From a checkpoint of a small transformer trained on Wikipedia.
Size: width 128, 2 heads of 64, 3.43M parameters.
Architecture: LayerNorm before each block, no biases in attention or MLP.
Training: a variant of SOAP for these matrices, 192M tokens.
Each number is 500 + 25 x the weight over the matrix's rms, rounded and kept within 0 to 999. Layers, rows and columns count from 0. Numbers have three digits each.

# layer 3 MLP down (transposed), 512x128, rms 0.0771, rows 483-511, columns 0-127
515505470498527532507497463502519529533477460483559493533557518402521518527528527520475513509530461532521543486543505493495497467489457511523478520475519523484504492536525554505492523523497506532499456490485453513520465528458470461521482467514499490492473524575457509512484466445502493501512477508525507505492508460463474496478499537517515544546504486546488468494504505460456525483485
519503515495486461528482520517523498517509555522498487465493452503510455488537494553553517502513454503512517483500492526508468528466511516504499585486464444529469504496477472497484486517491522461525484465476492473491505498520495513498501509491479495478514458520498491515493507480510490478505486530484515477543480552497490461520517488524472518494493479519542478496521492538492447481536
520529533504482491491470485497503488503452500486472504475496508500494504524485502470520513476490494510473484489484487492543501480499527472504495541488501485485462493504488496522460532500495470503507482502473473500449492463457489504543503517511499473497503474506451524508514490449472492507440465484546504473482518515501533520506460487507472480501517522501518522477524506488507468515479
502471482501475494524498510477467482527518464481481499519485469516527500461477426501486526485503504450517492530473566485494513514510468498542502464482477530470481466533541498460488480533537518491541498509537520448509493527460517459506562469440493514539535509536485502500512515485557540491485465518558571481475470453466484481507480537496494478490479531494527553476473498500546490514481
479465498452464511479499489516501503490523524503519505500502523458479515450521522505489503478505512549488475496483513508470537524514498477501486477506493494488514484506489513499520482518523525531501501536493511500507530488478482510465513469491532486477495496484492471476454504498471496486501514502478500463515489503492518500484491509502497514509514443506534496500527507517496499488514
500510545496478528484508534480500503539530541521490502516477494460546479468453499507485515529508514462494497461506487488521500526509504476511466486493534520470478522499486484507505445516513508488519453517492494520532487492500509520494461505453503490477505486521452505505504497479490487538516481500500510484471523440516490518472510512521512540473514508534454513483507526492487521521512
483504499521536503547502486482508539493544456517490546509458527485528506489480501498535522515498469503513573554479489494509524518480475508492503510518521477498480513529474531529486531481510487478510518524474528462488492482521531496456467491437512488546501534494486494442524515523545537494515517555497505493474508495528489453477471528487501461500476559487516464494516477473512492524514
502489519512490531496470513493469498516529512506490521486473539489481495493548500458491513524501539503488461513510491526515480517536502484508510520477508519478491514504510504462489527524515562474540496495522482487454496528485505500503502496484513501481487510544517561476493478521517497494535493485514456522495476508465499513463466558497486493536489514489505525511505482508509495483456
483507481532497474517515550528469495454518491486511503504531523491500515508465519491521467485551525496485496444458481510539554557517474508493475445529497492499536491496489536519509509557478513505532504504503527482472507473501511517476558506436521483502510544518509486516506511527496508486472474504498500452507524480453493524514480484503487497494537549559529487547497473540556501497496
501424562507533570521486497500491544547500488517482575475475483477475548499521466477497505564555489504531500504517505465563511513499548453480463541485477525460578482452503473526459551529517527503477486489493489524476517442508512499521481496496506540454516475471581547460515497457510509534509482453501501512460556529492458555495449480509546502534506523558500511482491520472508481472465
536502499522520463501535468513513491512479509492500540502511475460506497488531498553485532505516479503524543499483498540502524514499507523499539491504490516522509478479494497485512503483498540518500499504484479512519491491482460467519477484493492497473488485516483506545557465486498493500459494496469521447521458496488504478480466553534492516502492495511492445461486514505501508516462
524501487464525516524506443475472556461503432506507528489480474550523501512463509470487460478492505465529486513453493492545490467525516528495522502460473459486510494516505524489492527536470469456485481516523499512486554482493458487502517484535525504520556509468450564487451530479469463523509541507514513507543506533486534472482486510478545500475484541533470500473500490508492488530440
518538513528540496529506499503508512545495480509497501454525514481503485545517469521470479524503510488498502486515487441518515539486513505469518521464500495497488471511474529487472502519508478485498458567485506498506507453485514518496465536514512540487504553444500526465501532513483509495509508484523478491517492484502502523496507517506489486522501494523470468472475437489499545518497
475509527508516482484511537521532493479513477504499494489551500490541446493500545542505480474467505528504492537508492528472502484487503553518480461547510437491491460487501479487516538503490464498517513493504509530522505521500475476486489478478513520530504521504503500514528492498528464489425499482515483482502473495557508506524508539546497488549538516503505488493539473530506479546469
461465513472504478515474508504521539486521499504501519503477444478487515526518506479503488478479499454511481528489533504478490514491489488506473520490523558463542482514523525490533489540517488465519533502505439491470534535427486505537546506499493508474493486500474468496511483536514440483470548493534492552479491490500488514502461507488499487518511496507488478508519514488495516494472
531494542491500499481548551500495482525530524489486495511473513503454480552507514468490519520522466508523501507500496501479487478508523528477496494503508497503474459454462481527496504484503486488519511512505526535483495524488483524520469500482500477520533509504478481490538489521501489513493489471543473511518565489496546508500454498466453520486502492478503458523508469491513449511460
471506511479501477498547478494486494494514508494538455536451492521516463499530494498507481494485499502479514490479501496516514487520488500514501487496501458496464497494450495476520512480490466482485518497523468498547492527501486518485482486470478508501486469509503523499502508526493533494497495502515489462534492490550473495478533494497486528496531482514493508547540504481488450509480
457520501470457490464495503472556466450485517497553499491546492502461515475487520498519490543486482505505480484481481438490521452502496506458493502522538525492522487505504506527490508459532436492536500480483543493479520485516502473509506544504479463486453536503519498477436443463492495532485465512499492472519520475527522519510451516498514518517520486493510454537508513491499497498478
456498490488510492476464473497450480574475493499520512469491498473478520498547551506491511511513505546486542492488513452509445483501493448507515549533518521475537523538544560488449504526488463508513556457489521517509508502507524489514482547507507521509506521490542496504514491504502498522511489474493492537446514485498478510478502560505491486518509513508499501478510562491446559491519
528477508472527516483463523498539495449543507508467509527505502475499550495505538518535458499518493512534480451503507480495484503495503509525488503477517460478515482458496508498497472469500507465466508507507517496476487473498491491503464484478476457506487532513536474544533509478542478503509503489514501487501465492517537492502489501477462474532515468506465517571473528488544521476514
492491529496517528521485462512506521480457501501517480488517498485533506530464513538489483494485486466483500515503458506539500498483472484559498521496524507500498542520483542520502482528489486522499496440492536555504482489493511486498473508513498510525528482446473525481490551483499488481492516516535503460479459527510484498482504509482521519512539467470525510549466546505481505512514
479484495476497487485503481518498504483493505532503490518527516481513523498485514460494481517521475464523518514458499486516472513547519512555477509527547504467472509477483483504502507516481508475505555458502472487517474494487501485520492488497496536489483470492494493505529515533519502468502520454508505470493507509500512494521475517456534468483520488463489512555509495499549528511500
508508468512537463484538519509524483465449533513538472510473567517506475501484500479536519531555521499495476539503486498472484478511495488500504484491511437480452491456507536498498461535487498518510524503539508508451536507506518557509466491508490519519503524506503554504539515515505457507528528489514511525493485485502488477514493480526545525539480477472527484497470508481477529538465
502461496538450477521521510508500495528408479473439483511544497499487468487466470505502487525496507502511533507517491506539506480503510464503549502482498532487499486511471491490511526476512481471539496489495482502513479455484524477502490505483500537484505503461525511483526518507513508500441488488465499452503478523487518484532494466517514497474461515487538536524495528476523505473516
466553469530498500520526492478511523475493502551493487525526548485485481482512486562518523480498522505519530533537480470508481440448500487490479444531505455450530508490498464512504509499461467485473526482485485481456541529499481523524492531509531563499510466530435480523509507494445474516483483516490506547497519511494523548500488464511473457526438461533494519525479487459467441488457
503476475494478504487455496499447527458491516521484495478510482572503528490453527521455491508491503453521515600504515483526511501485479534462503510528463551480483499541500537476534506563513482514492527491502551474521518464560506508473498448494498437505477512489504499503519506532477477482495502485480482530510510500440456460477483469461531486453496582531527525529457500462475524419501
492491524525501497477462477462477520486488519519433454566473442500496503487497539554468485513487517507513449497479491463516516483503546510557494494500489507556514458557545484530508481470509504510485468486491538525460489483481497485489557502518499484514515455541508557493500465528521527534505512545548486545532462504569501525526514506490487479552527469488486507438481439468528483484479
487505518510459515502500490441513468482503497458538477458540541497522514472505536485462487535491498495499478475514503514528496512519475497503469467531540502502451489504501534491481446526503497506530468559486509518489483482497509495505518521508494505485534525510490523478502499497502517459464507539500519466534486488507463493493511494468519468522544508469495527517483468474484552526512
491494455519499464514519482538530487524505479504518482505516527481536504478479488521510502518523466491503483496505513482510532511511501532512477500504462483487509517540512494467496457469469494489493505476472530555529479534502511482510520515519467521499523517540513483530517535487519470482502444515471530487499503479516505492488498482468535505508559468497539517466463519500530502507486
# layer 3 MLP up, 512x128, rms 0.077, rows 484-511, columns 0-127
566508527493430489492510516524513479475488503502518502499509507530499485517474500496500486470533499513469518480509500565511518513489477548477499489457516495503530542469523502457517499476503513485508467549502517549521526534502493526500516497512492489507509498560503480452471433481468493453484473528531455494504488504481520476540565493550498467471506443509470474527533463483507529494528
525506445483522494485502497543503471464517501480541478490484509493519498503497478521507517511527482507521483471542488539478485503492498519449495513500516482540511521482516499497485448529470517477488505495503479496514519476550480526501494501508540518482532501504506470436488518540474520466487495481519457490532561499463515477515503504486520492484496483450448490527517470514500464505554
530530508513537482509526525519539544452501505486492458497519496534499510485534532447494507509537495514532536503519446542472482462447524501492474466503517483510516510474527502489470478479544524482521467500542545475478540472496533497446522511475510439514519510482494478506522459467509508517525474511474498526518491518462489521513546520483495508486520473509505480456516507543499493489494
537512468513480495476469488529544522528525490502456478485499478487505511553506512526505497497490511504497489511489499488496497485480529505512528529515516493543490486491513521476498496461502500486509494496484518492499495497520505484498453532507482483514468462479498490496515485513488497478518497452509509494533523533484477489519506521512513488464505503511519476532527485521513536535516
499534498501524511496447489520510467477481530474510548524505494521496500493527522485525502455504477516483522528497484527488534516505513467533545531486489498543551473497481498526493535478518466485511513471508487544493491525523511495521501479521478481486489478542478553514514474540480535475469486487519502492499491514487455498530479542472480470482521478537500493512483487468534519533479
502554514514505523542478480555498484519498487494485523528464446486494535503538531500439557491493512475472466497532499538504480462510530449508497477499486502510554533469434451531531503499511491529557539520488493462518478532493538505504514504517495509494500477495515468509489484472500530525512501483515497469432556541494516485514484442551474477498483497531487456539510510493539492469468
528515484517526492526497534536495476488486488533488511528520482484503477524534529499513536500511468520509516488526544482509499517507452522488465503510490511485507497548499490513506469484532461534508473501516494532482481521516481462473482504504524485538514486478489488474527462463483441478519528523476485555507519519516475497495536472504508514519467483499516497486487538497502520462498
495498484502487503530522471475533506515511467540555491525511469427544496495492509517463492517466486537488509550519535490494478473501506579481511509534513491491520496462515498469503463489543501528484468510468477487522523464519500483540519478512489502487496489488515496463490483515490477485523543555482526513470448478551540553486496472517512508554473478532538480519559521483483502479502
522524496517464474536529529489529497489443471488509514478544477446509525488485439515537544473478508457481478467500525532460537507456461514567475465526491495538536484475533467546503479474533518514489512426521511518499510522499479482473506563535467482523492492481481528529431460498477520505517462513462480534532511555501501465506532492538455502479459497528517506473534505502535535503492
555478500484503476532492496476483482477491496525507453517489475525508497511511486491479500521538521494512513494530477504475464477476542504517492426480500472494515498523480502536473492491483500497496533519469560490513485468512507508464499498490547505499474505504543484512468572495506470490511535523497467513451516506504506495502533460508495505471492533514528516498526490508536476485500
536532517452524461489505497454511528545519446471516514487531500522501485481494510513556491464519519528475527467535517468474483489473522575494493466466475535492461537494524529494528520511505488509477486524503510471543539496496511473465500502434462525523487508463498487508519504524484485529507491508494498525510498516471501515456491511537489439514542509496476511471539482529479501543439
453493511525504526489525505498517451480483482500471458547470475498457485457466467515485523515545506503498474537512543513534520496497506505494506552480460539473519477478531428480464532495511529504524526524467484529500498499516525475488504517477492515498484476519488517485472495501519524449519530475511524486483523516546520520511523498517503480540498481472503486514555534454469479460527
517486482503473466496505511487506508524475502520471514470495451467495517494510473514531508496500473497503556503534503551469471497523481478464487518455488476520520530487521501512518484477525487468480473498483532517527496490517538496484505529536435508532485464507450501533473487491500480506518538518565516514518549500451519448521530496468530496457522539486522465508526480485517522510522
504501474507502471502460511518487538477476499527484479532500475515534558489487487460492502482497479528472512514485496463518517554527496524498499539506519493470527473491505520487511525524512528495491516447516483500448496526460526509490538527518514490489456494511494475511509500506508497524489505484514557479514467468457504527499502518501567464474490456510521470539540518488493495491513
544451512518487484489443439496485498501451489500462521468522497502542529472517454521480449473533496506514512488554521528528473526512466467485499482518524502484485478526513480497501451529480501516476500505460468495544509481521493511491511520536522535482522482492481514472478501533499499529501526510503486512475506496470463511521513479509520512474508502443461526483482523494503539494530
510511497509504519464493487525525495506494509505476497524512488470440498526481494520492515512518541509522518503495525470495525481505537495465503538523495527524510468510541499492470492499500498521509521513483475522479516476503472525510491536485477450511469497479466495505513476478513497512530480500495471459485496507450494493521511502539520489465471510506497495478505527501490501505495
530490485529478562516533489491528483466466459471512525531492491527486507496538509454466510500480506492510516434517507525535508521527477504501490466510489548473529488488531533459439561547516434519526489512521538442487523527498475537478526465547497508518454523467529485508490506531487497486476525525511509529423526521518486551518455525539497545498485454511505501521529485507501456516486
523483462530496481525498491488573519495507486512482493502549532531501495466485518482474488530473544485482530490499469520492515514509493561478499491533497516457481517513486531511472446477508450508481491462485518506543477534478475515510424506460526526499520447454466526518516510508466551499525520514493524486474490506508504505490531515511546494519525529501560508462501523503465485479487
455491474503483496505502445518480496476476461531552503479499477486480509498532510501478481520476505514543541531517535532497492516517508489517477470491483502511484498522493504500517496501499520478483475515498510475511483423538465489505549478524479504465539519469528524463486481517488475497505476582482498480445488510487475505500463491486497460525461508531513496510484530533495508486464
523535506476500525528477517476514510525482491519533472485528530527499484473555494509507463503495498529485526522523529477470536461526511473482539520478464490540503500502517470496469489488497519483476514541496486449471516537492480514529514484481511508508467493561511467494465475539495496511512500521478492530497504480448503535532551478487516481525491519535501512508532481524490434493483
473518545561526497500505480476496508470539494480487473493503492506510498500502517506519523493504515487512466483469462498511493491468480483480488502476498519469487546491479505482544491510482481525526501538475533521514497469484502507477505518516464495508509497507498507488476465493491523487558513500499517467500480494488490477532499515443554532495455511497536472508524484477506542496491
522516519502497522475473488520510502507502478534486487534537502456510500484527508468488554483470523519477491521506470526521522494528455491489495600512471521471496510518515520508544494504531483524510533495498545459484519475462423516494505509509470527528507466475488497488513497492497465554507444470518480504529542513495494480482520490478509487458516533545506507503515531487480463504477
503455499549474524487458501489522525507552499467517542527519486494499525517504490492540516513519518500467515496483520463496457498486445464548511497481515513513507502480522519456477496530498516510509460511534480517494497521507465492458513508519484451475517508526494493509493497474528523511481469497466484489543444456498483482422494509520479471472484459541511511474545481529510486511527
475482490475506504502479455501465474470471500499477504517528504494553509487474515505441505505555531426482539520489491480540486516532517550480536491519469542528475512532544525491514489490496473509476486507484557502452491500475544475482481503477470519496491525456503510515514495570464527518531539495473492490497550487477522554505482527542541481511526515504511506517507513494475490496498
521471545513506535474491537505507468506534497500529485498449498498500510490520467511452556546530539522468475496536466457464460491496502475487491537460525551513486466454483475499531552472489497472468530561460528471563445548503535499476467504507508509523504464519505518528499515514497522511501491455508510520514512489508412511500523455506456485498462492504492461520572552515548485542502
496503496531507470505531459531514509550507569506483505528534474489493494453463486488498481478488523494510485528526517494478502535504492546498499493474531492482503491528442520461573510519535518461469535545494460524473502464541495501500530508516484505497523517481489547526443490524490522534477538450470451534515487480498518534521473476483494460465488544501481529470505491479503515498506
486533535491547517503491504508508481510517489538510497519459517514458501530475479525512511525516503495489529471518507512491514475529527535517540489509495475515533465465502468515535489489488484514493512511501478505469482504496456514476497512518528487475513503526487504499531528477493470520512458502457520512537506498478488499471519500484478469539498506504488481483488528482493483523464
468466536518517515488474524463463446497483504510448508564478477501473521509527496537479545503502518495496506509534499453494473500535505509523493545476527496504499507500481507532509519504477520514489519444557496514537483490525468474481465512463495500468498509474476544470488470524484523483479532471494492553499511540516464490481533500468514494510504472487498520512478495490496492530476